Weights of a small GPT-style language model, trained from scratch on English Wikipedia: width 384, local attention windows.
Each number is 200 + 30 x the weight over its row's rms, rounded and kept within 0 to 999. Layers, rows and columns count from 0. The size before them is the row's rms in percent of the matrix's.

# layer 13 attention key, 384x384, rms 0.0387, rows 141-155, columns 288-335
104,157,241,230,174,171,162,168,237,161,217,236,194,201,166,188,185,218,274,201,230,130,157,189,209,169,165,144,154,226,191,187,166,228,181,147,173,206,212,183,245,229,227,156,205,181,208,204,151
111,173,167,187,240,237,191,130,238,166,130,211,220,221,173,271,202,218,217,146,174,182,208,241,256,167,254,260,226,194,172,194,204,276,186,224,174,224,204,186,204,205,165,261,205,163,233,223,213
101,240,246,219,159,183,178,245,210,185,183,206,181,197,243,187,151,152,176,195,250,261,132,167,219,196,258,223,185,223,210,190,235,173,177,208,199,220,278,204,233,167,235,189,148,144,217,224,199
103,185,188,157,180,164,208,191,221,217,215,238,213,195,209,246,231,202,215,230,151,180,185,199,183,225,183,212,198,178,240,201,145,187,148,222,180,222,151,165,202,177,204,186,207,238,212,136,181
119,197,214,257,205,186,218,288,200,183,163,210,196,199,256,161,225,156,247,174,234,239,174,197,220,214,233,168,220,192,231,199,181,205,225,232,205,215,258,181,201,192,270,151,181,196,177,172,202
089,164,215,252,237,147,151,152,190,194,187,219,179,205,187,235,269,238,271,169,228,190,193,223,229,154,204,193,230,169,227,223,147,224,200,229,218,162,193,196,214,224,186,144,197,181,201,188,153
105,212,212,227,183,168,212,283,181,219,196,211,179,231,239,164,177,153,223,178,168,243,227,166,213,174,223,177,231,185,258,189,199,166,173,250,211,196,291,169,225,171,254,187,252,192,178,185,185
089,238,184,189,189,248,210,233,258,241,222,227,181,187,184,174,181,116,152,200,230,272,169,178,202,160,210,164,205,198,230,217,230,153,215,189,224,184,203,200,269,235,223,201,194,159,167,200,205
084,218,187,245,177,155,171,198,133,211,144,220,195,171,191,236,227,258,246,204,236,220,227,223,214,182,155,165,229,178,253,187,144,203,200,246,239,149,168,191,212,218,179,156,220,224,161,245,160
091,237,150,237,226,182,200,280,255,267,174,223,161,235,231,159,215,182,209,189,211,233,232,207,200,226,236,212,238,224,267,218,208,171,190,224,253,190,238,169,219,180,240,179,204,197,185,152,223
103,199,200,273,195,161,198,279,244,210,204,234,227,218,251,158,221,163,228,195,237,209,235,198,227,226,201,205,206,221,210,173,229,205,190,258,192,168,241,178,159,171,252,174,195,189,166,187,204
083,189,173,174,218,248,204,211,182,228,207,184,172,209,209,157,147,187,171,204,193,175,220,179,212,213,225,189,168,225,222,196,219,148,221,188,216,222,231,231,207,225,182,247,201,159,174,173,209
085,213,178,184,219,210,195,257,238,169,221,198,186,196,243,175,175,158,195,247,166,189,189,213,171,239,229,248,190,227,191,213,236,215,194,154,189,178,206,180,222,221,210,166,244,221,213,201,202
095,174,223,186,200,242,210,169,175,217,228,165,205,201,194,189,178,229,144,207,187,195,219,239,199,195,219,234,174,222,163,213,201,161,221,145,184,214,197,225,184,195,172,231,195,215,192,225,231
089,205,206,190,220,181,177,166,167,230,209,195,224,229,152,247,182,290,248,200,184,195,196,204,199,200,152,212,182,192,201,224,161,238,221,236,180,197,202,205,159,195,162,169,220,198,244,203,224
# layer 13 attention query, 384x384, rms 0.0404, rows 142-155, columns 288-335
107,223,201,196,186,152,164,216,194,190,261,244,242,116,194,194,157,173,209,239,159,202,167,202,208,178,218,164,201,220,220,217,294,152,207,184,204,193,171,197,250,239,211,212,204,228,197,219,271
101,189,219,230,195,231,192,214,199,140,212,218,183,167,167,179,158,195,206,185,224,226,128,214,164,173,187,249,183,223,224,165,186,269,219,195,144,185,172,219,245,203,173,176,188,248,235,183,180
103,175,158,189,142,241,200,168,221,216,184,159,195,246,211,196,171,210,182,167,236,193,190,206,139,214,207,287,204,211,202,144,183,226,192,189,185,193,168,226,204,166,190,217,178,190,201,162,192
097,224,186,213,238,258,211,238,162,184,206,235,181,197,208,183,209,188,235,200,178,195,177,184,179,178,159,261,199,178,195,186,181,241,242,223,153,206,229,197,221,213,183,148,238,264,182,179,205
091,201,214,190,208,180,207,181,165,193,256,201,208,190,210,215,203,251,190,191,224,151,245,215,173,208,198,253,212,225,223,165,161,223,214,203,198,200,276,189,206,168,177,180,242,189,155,257,160
100,235,188,190,207,186,238,234,170,175,251,244,190,219,230,188,127,236,249,202,161,187,144,212,186,218,145,214,220,185,243,283,205,229,198,230,201,191,268,189,221,225,202,144,238,210,206,220,202
085,200,255,196,239,174,202,163,161,137,153,291,210,145,182,216,178,197,240,227,190,242,179,199,204,204,224,166,202,214,173,265,182,211,191,202,239,208,224,212,193,211,179,222,202,157,240,240,168
086,203,208,204,140,212,276,239,154,185,269,220,208,224,201,205,160,274,205,198,210,202,169,217,182,197,158,227,227,191,294,177,230,233,212,153,193,189,253,243,185,147,202,170,227,204,221,237,233
100,243,202,160,249,157,201,219,183,205,238,211,172,195,213,192,201,203,187,221,144,166,130,171,210,182,207,181,204,218,227,257,236,199,217,216,194,167,227,217,235,283,214,180,213,185,227,174,216
103,222,189,202,263,215,221,257,165,177,247,225,215,178,239,149,224,219,222,177,153,138,158,193,232,186,160,179,210,150,238,204,174,187,213,244,184,184,234,187,242,277,210,140,218,230,207,171,207
084,191,239,194,224,154,195,193,166,181,144,233,198,154,199,223,219,160,236,186,219,200,177,194,275,217,233,127,197,181,144,226,195,140,205,241,250,211,216,181,194,206,219,178,176,209,197,181,138
083,189,212,185,187,181,172,232,176,217,161,219,151,248,196,186,187,143,195,229,185,207,199,245,230,242,265,205,183,182,153,236,223,204,187,191,193,182,217,215,218,244,227,208,130,198,208,191,271
091,157,201,216,192,192,184,203,252,223,135,170,197,171,209,193,262,195,188,191,240,179,245,199,241,222,245,148,239,182,158,168,215,173,178,195,212,185,152,173,164,142,191,199,189,215,190,180,187
089,229,180,153,126,167,236,235,242,233,213,165,163,201,233,179,228,202,175,204,216,206,245,210,184,181,181,230,215,228,210,172,247,176,211,198,192,193,185,226,217,115,230,200,192,181,204,221,217